config = dict(
    d_model=128,
    n_head=2,
    vocab_size=2359,
    norm='rmsnorm',
    bias='none',
    tie_embeddings=False,
    init_std_qkv=0.0553,
    init_std_o=0.0553,
    init_std_down=0.035,
    lr_mult_qkv=0.4,
    beta1=0.95,
    warmup_steps=200,
    schedule='wsd',
    batch_tokens=32768,
    seq_len=128,
)
Each number is 128 + 24 x the weight over its row's rms, rounded and kept within 0 to 255. Layers, rows and columns count from 0. The size above them is the row's rms in percent of the matrix's.

# layer 10 MLP up, 320x128, rms 0.116, rows 58-75, columns 0-127
size [ 99 117 103  95  92  98  93  96  90  96  97 109 100  99 103 100  96  94]
[[111 150 121 112 132 170 100 138  92 159 122 146  93  97 118 103 129  89 165 179 139  92 111  97 120 117  89 125  96 112 105 174 148 155  96 180 122 110 144 121 158 100 112  79 131  87 139 171 101 155 163 129 148  99 113 110 122 110 122 119 119 128 102 121 138 147 133 115 119 154 115 110 160 109 154  79 111 132 150 151 116 166 124 143 113 126  91 107 135 135 159 115 107 170 122 144  88 105 104 157 146 129 106 123 150 123 169 106 106 141 128 138 173 145 145  92 129 140 148  95 118  94 131 116 129 111 154 151]
 [135 123  95 136 123 151 141 161 111 115 109 123 100 156 124 138 147 103 127  96 140 141 103  85 117 156  83 112 169 127 119 110 177 142 144 125 135 135 163 140  97 111 129 148 144 104 113 122 107 134 136 161 148 122 160  98 135 128 177 155 180 135 142  84 105 113 128 112 110 171 154 145 117  98 153 120 111 112 174 148  90 167 116  97 105  88 170 119 111 119  73 129 142  94 148 184 164 137 126  98 124 156 167  87 135 117 163 102 108 127 146 132 106 111 134 154 143 108  98 113 135 147 144 144 122 128 140 138]
 [109 112 152 145 156 131 126  81 103 152 116 113 129 137 114 127 139 108  83  89 184 138  99 119 153 152 127 126 117 102 160  76 130 169 131 107  90  83 150 134 144 111 119 138 129 147  96 119 169  93 133 140 128 125 128 154 173 145 121 146  75 151 130 102 113  95 169 131 117 166 160 133 107 115 149 137 137 139 137 134 139  91 163 108 146 142 146 157 113 168 140  84 110 109 129  94 122 126 128 131 126 109  69 115 150 149 111 102 132 125 127 110 191 113 132 106 147 139 145 152 135  80 122 116 105 145 152 103]
 [143 139 132 123 106 102  93 151 115 119 170 143  89 162 109 100 142 156 133  95 167  91 108  88 146 104 121 112  89  91 119 138 151 131 138 144 126 105 113 139 127  82  84 136 109 132 146 132 162 118 123 140 114 159 100 107 161 144 147 133 151 165 132 131 137  74 128 118 120 155 143 130 183 159 159 159 133  99  89 111 157 175 131 130 114 135 109 160 137 131  86 149 118 172  88 127 146 145 135 151 114 159 126 145  80 152 101 151 134  73 149 137 125 145 117 148 154 141 132 125  85 123 132 142  97 126 131 102]
 [149 145 144 139 177 133  92 108 143 116 115 139 168 126  96 131 156 113 110 107 130 130 116 150  81 117  99 181 135 119 140 170 139 140 114 148 169 110 140 138 130 206 128 145 160 155 117 179 131 118 136 162 149 182 142 101 111 122 145 137 143 110 138 146 127 141 124 166 124 140 121 132 152 109 126 142  96 151  96 153 127 128 138 158 127 136 123 167 117 129 109 150 135 144  93 128  84 101 132 164 148  67 118 132 148 113  93 145  86 153 119 134 117 101 157 107 114 105 150  75  89 138 153 118 106 137 126 115]
 [137 122 115 123 124 121 134  78 159 140 135 148 192 105 130  99 136 139 141 109 130 104 136 125 112 125 143 128 137 110 159 134 129 156 125 120 126 138  83 113 102 140 109  98 134 163 122 118 129  82 157 122 117 116 130 123  96  88 133 153 135 104  70 113 153 126 119 125 136 171 146 114 122 129 103  81 126 109 141 145 144 200 106 128 101 139 120 128  92 129 123 120 201 172 170 117 150 155 142 118 107 147 142 137 116 148 123 143 155 120 124  89 107 172 153 133 115 160 140 117 138  89 118 148 100 164  94 186]
 [134 131 132 114 147 111 155 159 145 116  90  96 128 126 133 125 148 108 190 117 167 141 156 116 145 124 167 150 126  82 138 134 120 155 115 127 144  81 146 135 130 128 164 184 135  90 114 147 139 117  86 120  98  90 128 105 131 119  97 159 100 143 158 154 159  82 145 142 106 114 116 122 112 136 121 109 117 141 140 107 122  92 155 132 141 123 157 114 103 138 136 122 123 108 124 174 164 139 131 139 190 115 161 150 156 145 126 120 125 115 162 126 139 176 148 134 176 130 142 155  71 133 123 137 117 173 127 178]
 [139 154 116 142 132 136 126 124  90  92 166 141 120 108 124 132 107 151 178 126 146 130 120 130 118 134 155 129 153  87  92 197 153 142  78 131 115 139 109 116  90 144 114 128 150 154 185 111  99 125 140 129 135 144 104  93 128  92 139 140 164 180  96 129  98 140 126 128 134 133 150 176 125  86 140 126 150 132 136 107  92 127 139 168 138 132 112 139 138 114 152 141 160 125  92 124 106 120 167 147  72 106  89  83 133 152 123  98 136 110 126 129 138 115 142 165 126 122 138  81  88 133 109 105 148 100 158 127]
 [110 117 129 132 119 168 106 143 107 126 128 116 127 135 147 145  77 158 147 159 144  94 105  65 149 142  96 121 142 106 171 127 170 117 163 159 102 132 119 134 150 129  78 117 144 139 101 129 133 119 109 116 149 125 142  96  94 124  61  98 127 137  99  92 124 130 156 141 125 117 104  96 130 106 162 123 173 140 143 162 124 122 148 119 122 107 149 122 114 134 166 114 154 128 101 122 149 127 197  76 137 118 143 126 111  96  93 101 142 161 128 135 140  89 115 111 124 120 112 142 173 152 143 132  99 102 149 166]
 [ 24 144  88 155 139 158 155 121 112 132 100 157 112 142 150 126 135 168 120 112 154 104 129 123 124 103 167 130 132 135 134 171 126 142 142 177 106 125 102 178 113 124 105 127 101  97 153 153 123 130 146 104 130 111  78 138  82 123 119  95  92 137 103 130 138 137 171 117  91 136 110 139 136 123 195  99 138 147 136 115 100  92 110 127 139 121 111 158 130 150 106 138 135 159 147 150 107 117 114 115 150 128 116 144 136 107 149  94 150 142 145  98 151 127 159 112  92 120 115 130 143 121 138  85 120 133 153 139]
 [123 155  76 147 149 143  89 134 144 112 100 152 143 104 135 107 121  93 139  87 148 130 138 105 132 120 133  77 164  97 165 129  93 126 164 147 109 116 105 142 109 172 125 127 128 130  99 134 131 106 127 132 160 149  93 128 106 104  95 128 104 142 134 145  78 133 120  83 111 112 126  99 104 121 133 136 102 131 157 119 123 131 130 119 149 119 151 139 167 126 126  91 123 110 168 132  98 121 126  92 116 110  97 165 109  73 155 179 176 174 149 144 121 173 126 179 126 172 112 119 130 132 138 134 112 157 151 114]
 [122 140 173 131  97 161 135 187 120 142 129 182 130 145 131 117 138 112 109 118 106 143 143 138 101 120 134 128 135  78 142 122 174 145 160 126 119 125 109 172 113 141  96 156 136  90 121 188  94 117 122  84 102  98 104 107 132 135 112 114 115 132 148 134  81 158 145 108 158 136 117 192 107 133 101 145 136 156 144 135 104  99 141 120 115  96 106 129 110 130 137 145 162 157 138  65 100 124  95 117 131 129 125 130 152 122 143 125 112 118 132 130 141 123 151 198  80  98 127 100 146 124 106 139 128  98 127 147]
 [176 161 125 122 124 137 141 124 103  77 117 116 135 157 107 115  99 131 136 179 155 137 120 105 150 111 129 115  99 110 168 106 107 109 139 122 125  97 130 108 160 144  94 131 141 154 129  97 114 130 110  97 146  92 128  90 113 156  99  95 132 150 116 113 166 167 131 146 145 106 169 169 106  62 137 127 162  91 158 132 124 125 112 145 159 130 124 139 115 116 115 147 159 126 126  88 155  95 125  86 135 132 144 168 128  84 113 147 146 125 115 132 112 124  90 157  71 138 103 104 137 155 113 152 101 149  95 153]
 [133 129 168 153 120 148 142 136 128 100 138 138 134 135 173 147  90  90 143 134 107 107 120 122 159 130 126 164 151 139 116 114 110 158 132 133 132 153 122 155  82 159  90 147 146  94 120 143 156 118 131 107 143 144 158 126 127 147 132  88 132 110 124 135 101 151  96 177 107 118 116 104 142 110 130 111 150 127 126 148  80 104 125 142 114  87 130 150 114 126 130 185 128  75 129 111 115 144  84 139 148 125  86 127 186  66  89 129 126 159  79 123 137 109 136 132 134 113 162 128 128  92  99  88 178 138 143 111]
 [127 112  91 179  98 106 174 119 107 178 155 128 147 103 133 168 109 109 120 111 132  88  91 178 142 135 130 152 148 135 105 104 111 118 161 137 114 155  99 118 142  98 163 127 114 138  84 139 131 114 105 162 148  94 117 144 128 173 152 140 113 101  94  91 130 106 175 142  89 156 147 128 143  94 147 118 107 122 109  92 130 107 126 133 153 162 130 135 137 114 138 188 143 112  88  92  96 140 152 145 156 121 182 143 129 124 146 129 166 123 115 154 124  90 134 110 110 133 129 141 138 133 115 123  96 141 103 151]
 [137 115 169 151 169 122 136 103 165 138 105 118 114 118 153 135 151 149 119 121 138 124 115 149 154 132 118 154 130 118  71 141 169 126  86 134 142 135 119 136  99  96 133 102 132 138 122  99 131 151  92 127 107 105 121 131 111 113 126 109  93 140 132 143 134  92  99 160 116 116 131  99 147 120 151 147 174 156 163 166 124 137 172  91 126 147  99 142  78 104 132  70 155 139 157 146 138 109 167 120 112  95 142 174 122 109  97  58 152 106 183 101 123 128 104  95 152 105 137 141 136 104 107 138 134 121 114 152]
 [148 176 119 118  92 177  61 122 110 112 160 121 130 120 110 142 124 142 159 118 116  94 130 148  77 172 122 120 137 152 163 145 101 141  89 129 139 176 133 174 174 132 132 125 154 126 133 139 134 126 198 102 140 130 173 170 129 113 168 154 129 121 121 127 116 138  96 150 147 126 132 130 130  96 135 124 111 157  99 143  67 112 132 163 117 107 134 109 130 108 115 139 147 161 148 144 147 130 148 117 151 172 130 114  92 118 125 113 122 122 148 100 130 175 128 137 152 119 109 158 154 126 135 160 135 119 168 120]
 [129 133  83 180 115 140 113 116 104 139 100 113 123 109  74 114 135  91 115  89  92 121 146 103 193 107 120 102 125 125 111  97 134 160 142 130 188 120 121 156  96 141 152 185 122 126 130 137 127 110 141 115 129 179  99  95 116 138 166 108 109 108 123 152 169 143 120 128 174 151 121  97 121 109 123 105 154  97 130 124 119 142 121 131 138 135 102 103 146 138 100 120 138 108 107 139 131 140 108 112 161 109 145 116 153 116 113  84 143  91 135 166 185 158 165 109 146 169 107 112 118 112 133 145 142 156 118 129]]
# layer 10 MLP down (transposed), 320x128, rms 0.107, rows 58-75, columns 0-127
size [102 108 106  95  94 102  96 105  92  94  94 106  98  92 101 103  96  97]
[[125 108 119 172  88 151 169  90 125 103 132 113 133 130 160 152 175 108 122 149 161 105 105 151 131 109 146 124 151  94 112 147 133 119 100 137 125  68 140 142 140 142 117  71 111 162 118  94 105 109  79 167 160 102 161 126 133 132 148 127  99 115 156 153 143 108  79 152 116 109 108 128 146 107 130 131 134  72 173 120 110 119 113 152 125 146 168 130 138 112 125 137 134 176 136  99 141 111 111 113  90 133  89 125 176 130 135  98 117 157 143  95 116  91 130 110 116 141 143 120 139 160 120 102 152 109 107 145]
 [112 134 167 140 137 120 102 102 140 139 111 143 134 149 128 139 141 160 124 122 156 146 140 152 114 139 127 113  87 114 163 100 129 176 117  78  85 127 158  95 130  90 140 121 157 160 121 102 159 141 181 118 168 123 111 161 122 123 128 118 146 119  93 147 123 159 154 128 136  92 118 116 104  97  80 151 105 117 117 127 143  95 185 122 153 144 118 128 106 117 150 148 114  89 153 146 157 145 143 138 103 108 136 188  92 132 177 111 133 147 118 167 167 106 126 116 107 129 119 151  86 152 107 148 112 162 158 141]
 [110 112 119 144 121 161 111 158 173 164 137 135 152  93 132 130 175 152 136 105 117 118 112  96 163 139 142 122  77 127 102 118 133 146 118 116 115 142  71 117  94 117 101 140 130 105 134  99  94 141 133 177 120 140 106  97 116 159 161 149 145 108 160 119 136 120 178 103 139 110 108 130 110 118 155 161 131 144 142  96 165 123 169  63 151 132 114 119  85  81 105 164 132 129  87 155 112 150 118 125  72 133  96 130 136 146 125 103 127 167 129 137 140 139  89 142 106 121 127  96 101 116 116 109 109 133 119 115]
 [ 97  99 148 124 156 157 124 137 124  63 102 125 151 134 124 164 151 119 151 129 158 115  89 159 156 150  96 113  67 162 112 111 166 173 137 119  98 169 127 169 162 152 138 122 100 130 130 123 141 125 105 167 106 106 146 121 104 133 134 115 114 110 104 118 133 135 110  98 115 160 113 145  86 140 152 147 163 134 121 118 130 117  83 145 125 118 123 128 116 116 139 142 111 130 111 147 107 116 119  89  85 108  68 151 135 119 122 128 116 108  89 114 123 144  95  96 128 119 164  80 149 131 157  71 160 140 136 139]
 [146  82 138 135 113 139 144 167 124 113 112 110 126 133 123 172 129 137 144 128 150 124 140 153  80 135 101 122 125 131 127 103 130  99 158 114 138 158  89 165 141 127 150 140 144 126 151 126 116  89  62 167 143  97 131 140 115 145 137 116  67 112 153 129  97  84 138 125 117 139 114 139 131 131 138 141 133 176 147 168 159 170 120 141 107 110  88 134 140 138 156 127 109  93 142 122 128  87 138 170 162 127 128  96 148  92 131 163 145 109 163 149 121 157  98 105 174 139 111 117 123 139 181 113  88 114 168 110]
 [145 158 118  84 152 136 158 124 152 138 122 169 142 154 141 129 166 166 132 134 177 169 151 123 110 104 159 136 110 167 169 160 135 154 114 131 139 108 148 139 148 124 128 141 139 130 119 109 125 102 147 153  82 125 153 167 109 135 138 121 145 133 155 177 154  92 171 137 146 150 142 130 122 123 145 134 129 153 106 117 101 118 101 165 103 156 143 138 133 113 126 132 143 179 115  94 119 177 141 126 124 115 131 134 119 161 112  91 155  76 133 162 131 128 207 143 104 162 113 106 115 129  97 121  82 146 123 141]
 [ 83 102 117 137 124 134  92 109 125 136 127 123 132  98 112 165 142 130 134  91  70 144 141 151 134 106 149 123 122 142 106  87 127 113 177  71  74  90 133 168 136 134 110 137 136 136 168  75 107 109 119 132 136 138  79 148 127 153 146 128 130 126 129 142 136 173 122 143 161 108 116 106 119 141 151 112 102  99 141 133  94  93 169 130 119 118 157 117  94 152 154 128  83 142 111 114  94 149 178 166 133 146 107 163 132 125 129 175 141 163 119 154 108 124 120 161 114 127 113 143  89 119 101 104 129 115 117 112]
 [119 149 123 126 127 129 115 152 122 163 108 112 114 140 128 104 103 136 159 134  95 116  92 158  94 165 128 153 119 131 114 159 111 108 136 135 144 121 170  93 140 120 148  80 160 117 103  97 114 161 194 188 149 109 119 150 131 144 100 152 194 125 123 133 118 152 127 122 120 175 170 118 108  82 149 113 127 123 140 139 134 102 111 148 137 146 163 134 145 148 131 118 119  76 107 117 118 153  72 136 100 119 125  80 146 153 117 162 137 119 169 136 107 133 156 109 141 136 130  77 118 116 100 150 127 142 148 147]
 [100  92 129  87 147 109  97 152 147 122 170  75 141 125 125 131 143 128 130  95 130 152 141 150 124 131  97 151 132 122 102 130  84 143 144 141 118  78 162 137 113  87 138 120 164 153 144 159 125 130 126  93 169 103 119 132 131 179 108 136 110  91 144 160 120 155  92 152 126 109 150 104 106 125 127 136 102 104 113 121 121 170 168 140 173 176 117 119 161 125 135 135 169 136 115 103 123 160 132 137 107 114 145 147 160  98 133 122  65 156 104 150 105 112 118 109 135 136 165 130 120 133 122 136 151 178  85 141]
 [106 124 144 111 116 108 103 146 129 123 166 132 166 108 160 150 125 119 136  85  99 106 119  88 145 149 146 124 106 144 125  86 116 105 109 104 160 138 105  77 119  93 101 105 142 145  89 114 152 165 170 104 104 133 122 128 116 186 128 150 117 140 183 116 124 113 126 112 111 102 167 121 115 144 118 140 120 147 140 117 168 167  81 164 124 156 101 112 104 151 105 105 105 118 103 136 128 115 112 119 141 112 103 101 107 186 134 170 118 138 104 164 118 163 170 127 147 135 115 120  97  94 102 109 107 121 101 145]
 [139 113 141 108 123  98 126 152 122 177 105 142 137 130 114 115 117 159 122 160 179 128 131 142 139 134 109 189  93 152 122 135 113 127 114 147 129 144 129 138 148 117 134 162 185 164 136 144 116 149 136 124 121 111 122 117 136 159 175 154 134 155 106 161  91 123 162 133 156 142 128 135 133 118 159  94 146 122 112 153  79 129 121  49 150 114 129 131 124 146 125 168 118 136 124  95 169 117 162 104 109 141 140 104 163 139 107 123 152 138  95 147 124 185  95 155 162  76 103 134 113 130 129 144 147 122 152  86]
 [108 103 126 136 169 125 156 114  98 164 127 123 149 130 113 126 128 140 102 132 184 152 113 108 148 144 129 138 164 167 124 111  99 125 117 106 103 164 110 148 122 137 133 122 108 122 141 106 149 101 156 149 112 146 105  96 124 126 121 134 122 139 105  97 126  62 169 133 130 140 126 134 138 101 112  85 114 125  94 127 118 106 105  89 110 169 104  96 157  86 150 136  95 151 138 127  89  88 144 151 113 133  83 111 134 121 161 140 134 112 158 134 131 159  94 150 167  97 115 146  71 104  66 115 143 160 110 157]
 [ 84 173 151 113 127 134 108 133 104 139 115 126 114 135  91  67 119 104  97 144 140 143 118 168 127 154 157  94 108 173 145 123 120 158 124 110 105 139 157 133 149  68 125 117 119  95 117 148  91 120 122 142 111 118 105 105  94 108 118 136 119  83 129  94 108 121 101 146 104 139  99 181 121 120 129 152 130 164 134 138 123 113 125 126 181 194 112 111 127 131 150 145 118 113  86  90 138 138 129 137 156 114 146 110 128 140 127 160 156 126 166 160  94 146  93 106 135 143 103  95 131 171 125 115 160 143 136 160]
 [158  48 108 150 134 140  93 155  96 102 104 135 170 165 140 133 138 111 147 131 123  84 136 125 141 166 132 153 167 169 107 123  81  80 176 102 104 128 148 131 118 144 130 129  92  71  94  92 159 131 158 119 155 135 132 127 171 117 143 142 110 140 108 101 125 126 118 118 153  98 116 112 131 107 125 106 133 156 127 118  94 145 120 101 117 131  75 109 107 152 149 159  91 109 156 132 104 123 129 154 156 155 116 114  78  97 100  85 143 117 126 126 123 149 140 138 114 145 132 110 117 126 110 147 126 134 129 120]
 [120 145 138 108 122 108 141 127 119 136 145 122 131 155 101 109 165 142 128 124 161 134  84 146  70 116 156  90 184 145 121 149  95 138 134 107 183  98 127 125 139 134 124  89  82 133 155 123 142 127 122  97  92 136 106 137 117  97  82 148 145 119 132 133 143  79 135 136  78 157 142 123 130 146  96 144 164 124 128 105 150 132 163 118 134 128  91 167  95  93 153 108 125 126 162 121 126 122 137 196 139 119 130 121 122 105 152 148  89 165 135  85 137  97  96 121  99 150 141 120 127 149 130  87 153 143 133 151]
 [ 90 126 139 122 121 143 143 150 120 128 136  93 120 110  89  84 147 124 108  92 133 104 159 144 141  86 169 149 150 157 169 122 169 101 108  91 107 134 144 103 126 131 142 101 129 150 143 119 131 162 143 139 101 118 148 120 111 141 111 150 119 130 145 147 140 140 152  90 133 125 118 138  94  70 164 141 100 134 156 153 106 159 128 116  84 135 122 109 130  95 132 150 110 132 109 164 127 155 138 100  94 144 142 105 166 121 127 168 123 157 109 160 113 132 144 163  92 111  86 153 141 115 140 106  52 182 120 143]
 [112 148 117 140 118 124 131 155 142 177  93 127 128 133 190  96 178  91  97 103 124 106 135  99 113  97 117 162  92 148 106  82 172 151 125 114 103 103  88 130  77 133 120 148 118 157  76 102 105 112 159 143 124 172 150 115 150 146 122 107  75 148 125 149 107 162 133 108 123 145 106  93 120 137  97 111 105 121  93 137  91 133 117 119 110 123 133 102 120 152 149 137 133 103 133 141 124 162 149 136  99 105 160 163 140  98 120 142 121 126 153 131 134 112 142 129 105 101 138  83 118 155 159 103 146 116 113 161]
 [112 110 179 148 141 158 125 157 146  99 130 120 128 126  85 107 142 154 100 144 144  94  93 131 124 125 162 112 147 105 129 101 131 150 157 116  99 166 112 121 104 115 137 156 145 103 145 152 133 148 122 129 165 149 164 108 104 152 148 119 169 151 148  77 115 123 118 177 138 154 108  90 154  84 115 154 120 142 170 169 119 153 115 132 107  96 146 120 160  95 101 127 134 113  76 148 131 107 109 112 157 113  99 101 153 174 127 129  98 126 111 158 116  71 149 131 147 102 137 147  97 126 108 137 149 157 121 144]]
# layer 10 MLP gate, 320x128, rms 0.118, rows 59-76, columns 0-127
size [104  98  96  98  95  96 100  90 104  96 109 101  91 108 105 103  98  96]
[[116 139 131 158 136 139 101 168 178 154 150 107 133 154 117 167 114 112 159 123 114 144 139 145 105 145 147 112 128  95 112 112 118 143 133 107 106 108 158 116 111  73 150 138 144  79 106 142 151 156 159 108  85 150 151 114 104 117 181 140 134 134 100 114  79  88  88 173 121 114 103 124 132  99 153 117 113 162 118 126 136 150 117 132 129 129 168 106 135 115 118 145  97 104 176 166 134 141 167  79 114 107 130  99 102 154 165 126 108 167 124 100 151 135 155 151 111 139 113 153 114 136 150 104 104 128  92 149]
 [126 133 112 129  97 111 121 126 127 108 130 179  80 115 146 143 132 146 144 143 110 114 169 129 121 133 126 143 111 137 154 109 125 109 110 132 112 108 176 135 162 144 136  86 129  79 126 107  93 150 139 162 139 147 130 104 121 119  77 111 190  87 173 106 190 123 131 134 127 126  75 120 160 124 127 105 129 132 114  97 127  97 113 143  89 127  88 125  85 121 147 118 145 133 152 157 135 138 167 116 106 138 143 156 116 125 145 136  95 127  89  87 110 127 112 143 125 128 110 145  81 177 115 109 109  73 136 121]
 [125 150 112 122 175 110 105 127 139 145 130 130 134 111  65 137 120 106 146 156 141 131 118 125 112 140 123 110 110 121 148  99 105 110 158  62 114  84  93  99  94 111 143  84 107 126 136 147 132  91 175 117 147 129 143 116 120  92 165 132 165 152 127 135 174  56  96  96 131 153 185 125 110 143 129 119 161 153 144 150 126 129 134 176 107 117 113 112 159 148 150 111 124 165 146 109 158 126  97 120 184 131 114 117 116 121 121 139 113 120 131 115 111 149 112  82 162 123 114 107 110 134 129 134 109 102 142 138]
 [152 162 100 150  80 134 131 150 127 152 122 107 104 171 110 142 121 136 141 112  96 102 180 141 128 179  79 137 136 114 130 130 136 158 142 111 110 129 113 140 106 145 100 109  98  89 145 161 146 159 139 115 148 108 128 114  95 154 112 129 141 170 158 122 111 157 153 146 135 105 164  91 112 129 140 128 119 170 168 175 128 154 140 146 155 160 115 146 143 119 129  86 127 128 129 123 142 138 132 125  84  99 112  95 162 118 196 113 151 121 116 137 142  88 117 136 152 101 120 113 184 123 141 137 155 103  86 133]
 [133 163 113 117 112 139 125 117 103 118 129 104 106  77 142 131 124 133 154 163 132 114 105 188 108 104 104 160 117 103 152 130 144 129 138 124 114 160 149 156 153 121 101 122  84 128 139 135 101 122 127 126 114 110 115 138  99  77 126 142 197 126 156 126 136 125 129 140 166 146 117 100 140 119 107 105 153  92 111 125 125 127  74 119 123 110 124 116  81 121 154 158 161 113 149 105 120 175 136 114  88 191 181 129 151 145 142 152 117 138  81 121 142 145 104 136 125 102 138 131 115 162 115 114  96 121  92 185]
 [134 128 119 122 169 131 116 110 150 182 159 168 142 149 167  96 151 107 106 156 109 123 152 145 143 137 141 148 106 165 126 129 117 116 147 109 124  93 109 134 127 159  72 123 135  88 123 105 163 120 181 117 147 115 110 117 134 110 132 117 132 118 107 131  90  99 145 112 102 112 173 149 171 133 151 149 105 124 112 124 143 141 115 164 146 149 153 115 135 118 153 118 204 142 128  95 157 185 157 148 116 113 121  97 120 128 143 100 112 102 119 139 169  70 157 126 117 153 143 100 132 125 146 149  96 118 119 158]
 [173 129 110 134 100 128  81 122 121 136 135 100 122 104 166 138 125 109 138 108 154 121  80 143 124 121 178 131 130 132 148 170 132 128 144  65 107 156 116  97 171 136 137  81 149 130 112  92 156 151 150 118 152 153  88 148 119 141 144 127 121 160 100 158 106 125 182 104 108 167 109 120 155 125 144  86  85 149 129 131 147 120  87 111 102 125 100 100 142 145 112 131  97 116 176  86 148 158 147 115 145 122 119 104 129  79 107 147 121 154 102  80 127 120 138 127 148 143 122 127 132 134 104  96 108 120 149 132]
 [160 122 126 150  99 188 119 129 133  98 136 149 107 130 133 150 140 166 134 126 108 134 126 118 154  94 103 132 108 139  96 138 105 123  89 128 106 140 117 131 119 140  86 161 137 102 122 153 158 121 118  98 151 118 181 126 128 162 105 135 150 116 115 175 152 122  84 178 151 130 137 147 129 114 123 111 170 147 107 153 113 121  89 154  80 160 130 170 167  88 126 125 146 159  87 123 145 172 141 118  92 175 169 130 127  98 126 142 148 133 145 112 150 111 133 105 136 142 114 157 134  86 130 100  96 112 142  86]
 [166 151 159  96 126 176 131 147 149 169 118 108  90 138 120 125 123 111  97 123 134 135 172 112 103 137  89 150  89 116 154 147 107 125 142 130 117  59 141  88 139 125 142  96 154 142 115 142 142  90 129 176 127 121 147 113 109 138 128 123 145 111 128 158  76 104 136 123 145 138 106 175 116 132 126 137 104 144  92  99 106 161  82  89 125 111 121 124 132 169 180 147 122 150 136 156 125 106 149 118 113 140 116 122 153 137 168 146 114 140  74 116 123 162  98 142 125 150 141 139 116 123 129 160 191 112 118 126]
 [130 115  77 151 137 132 105 143 119 107 164 130  97  81 159 127  90 123 128 121 127 135 145 132 146 119 126  91 174  93 130 192 114 109 145 111 115 122 110 127 129 114 132 158 129 148 159 131  87 113 131 126 131  96 131 112 144 106 154 130 112 136 145 109 113  90 115 125 120  81 115 164 131 110 156  74 103 104 121 106 121 121 113 141 174 114 134 108 170  93 146 144 122  92 123 156 117 135  90  96 162 122 117 153 121 124 155 160 134 189 152 137 144 155 128 117 128 175  92 162 115 174 103 176 129 123 138 153]
 [116 110 132 137 104 116 121 136 155 170 118  98 158 149  75 156 100  81 145  92 159 149 136 106 130 131 140 126 139  83  95 129 127 128 103 150 163 158 149 144  86  92 100  81  87 112 160 119  85 139 142 132 125 158  90 132 158 138 161 138 138 119 117 110 124 123 116 115 117 128 104  91 125 135 156 115 136 130 127 150  72 112 118 124 136 114 147 146  82 120 125 123 156 155 118 133 115 173 153 142  96  98 120 146 139  83 140 141 173 122 127  87 128 111 157 122 100  67 119 131 171 148 132 120 127 168 123 128]
 [100 139 145 178 156 133 122  99 127 146 116 107 140 183 159 136 158 118 132 118 102 138 139 116 147  93  97  96  88 146 118 114 190 138 146 114 129 117 149 132 113 121 137  89 112 152 107 106 103 138 150 142 135 137 116 139 148 117 156 123 111 115 112 148 142 133  80 160 130 164 149 121 140 103 120 167 139 128 119 109 127 157  62  79  99 143 151 115 134  95 145  97 156 133 109  82 141 178 122 163 117 127  86 188 160 143 124 138 136 123 105 110 140 156 133 149 129 110 134 161 106 120 123 152 102  82 108 132]
 [ 84 137 173 118 153 103 131 145 151 139 128 129 115 130 143 119  91 122 132 131  98 124  83 138 140  80  85 101 173 142 124 146 144 131  97 146 106 105 140 132  60 128 144 139 130 153 140 131 117 168  84 121  95 141 138 106 154 155 115 128 126  77 116 122 110 160  92 146 147 103 164 140 140 124 126 128 109 113 150 130 133 102  99 126 134 105 147 160 130 109 133 166 123 121 131 134 122 117 128 133 158 126 101 173 150  95 151 134  90 143  99 154 131 114 143 112 161 102 137 101 148 121  67  50 148 100 150 133]
 [ 99 131 148 135 103 130  95 176 132 128 124 103  74 112 157 108 148 102 123 127  87 156 160 117 128 116 134  67 136 136 137 127 115 125 117  90 175 112 128 145 121 125 149 118 124  95 178 107 175 144 134 141 115 117 148 149 135  99 137  93 103  85 153 158 160 103  82 108 122 117 132  84 158 140 114 114 112 111 153 142  89 123 175 108 126 152 112 141 137 152 137 105  89 131 156 133 149 134 100 122 103 143 136 170 123 165 161 127  98 123 105 152 160 155  92 124 127 137  91 164 112 138 140  97 146  93 121 141]
 [111 189 145  93 152 128 140 141 107  61 135 133  89 137 119 149  95  73 152 141 137 163 106 119 119 128 130 146 104  92 104 142 113 173 162 125 102 104 159 139 145 150  94 143 104 137 104 153 107  99 132 129 152 143 138 160 114 167 105 116 184 117  68 117 157 147 138 110 116  99  94 125 141 132 153 108 146  97 143 116 184 113 111 167  90 154  88 135 148 138 139 142 109  80 110 153 102 116 133 110 131 116 118 126 127 144 141 130 119  99  88 114 113 111 124 144 138 146 108 112 136 129 111 115 122 117 129  98]
 [152 118 164  99 149 117 106 114 145  94 100 158 104 140 128 103  91 131  95 116 117 125 156 109 161 125 111 105  99 112 106 116 124 151 132 158 120 104 111 115 142 118 155 128 121 110 157 124 118 121 146 152 153  89 163 109 127 146 121 114 100 110  94 102 172 182 113 106  95 110  93 148 120 111 129 124 130 150 102 146 116 164 109 145 178 102  98 126 123 154 123 108 132  66  84 139 131 105 147 118  94 161 125 163 120 125 151 149 153 138  90  91 112  95 130 163  89 141 155 144  86  84 109 162 145 127  98 142]
 [119 123 163 122 141 163 178 167 122  98 181 140 108 120 140 119 108 128 148 126 167 103 147 131  89 104 116 153 133 149 141 133 153 128 150 124 150  89 129 110  80  98 144 140 151 125 142  58  83 132 100 136 147 134 131 160 107 149 104 106 128 120 119 116 122 119 111 136 145 141 148 119  98 145 111  77 112 131 133 121  99 115 118 106 129 123 139 111 144 146 173 116 112  87 106 101 102 171 138 151 133 141 123 144 113  99 142 124 100 153 163 115 114 122 101 125 139 139 132 140 169 180 166 112 132  77 154  64]
 [115 127 141 104 178 133 150 149 104 165 142  93  84 116 113 120 142 132 118  92 112 122 121 127 100 109 135  73 160 113 161 138 154 126 192 104 137 119 131 109 136 171 170 141  98 130 126 133 165 113 122  94 105 109 104 162  74 103 173 130 112 150 140 133 122  94 146 100 112 112 100  97 148 139 145 142 104 138  97 129 125 158 146 146 126  78 141 119  90 133 165 133 160  54 131 132 128 126 155 159 126 121 126 124 115 114 141 122 138 128 146  79 114 119  99 132 145 144 101 148 124 155 110 144 132 131 107 170]]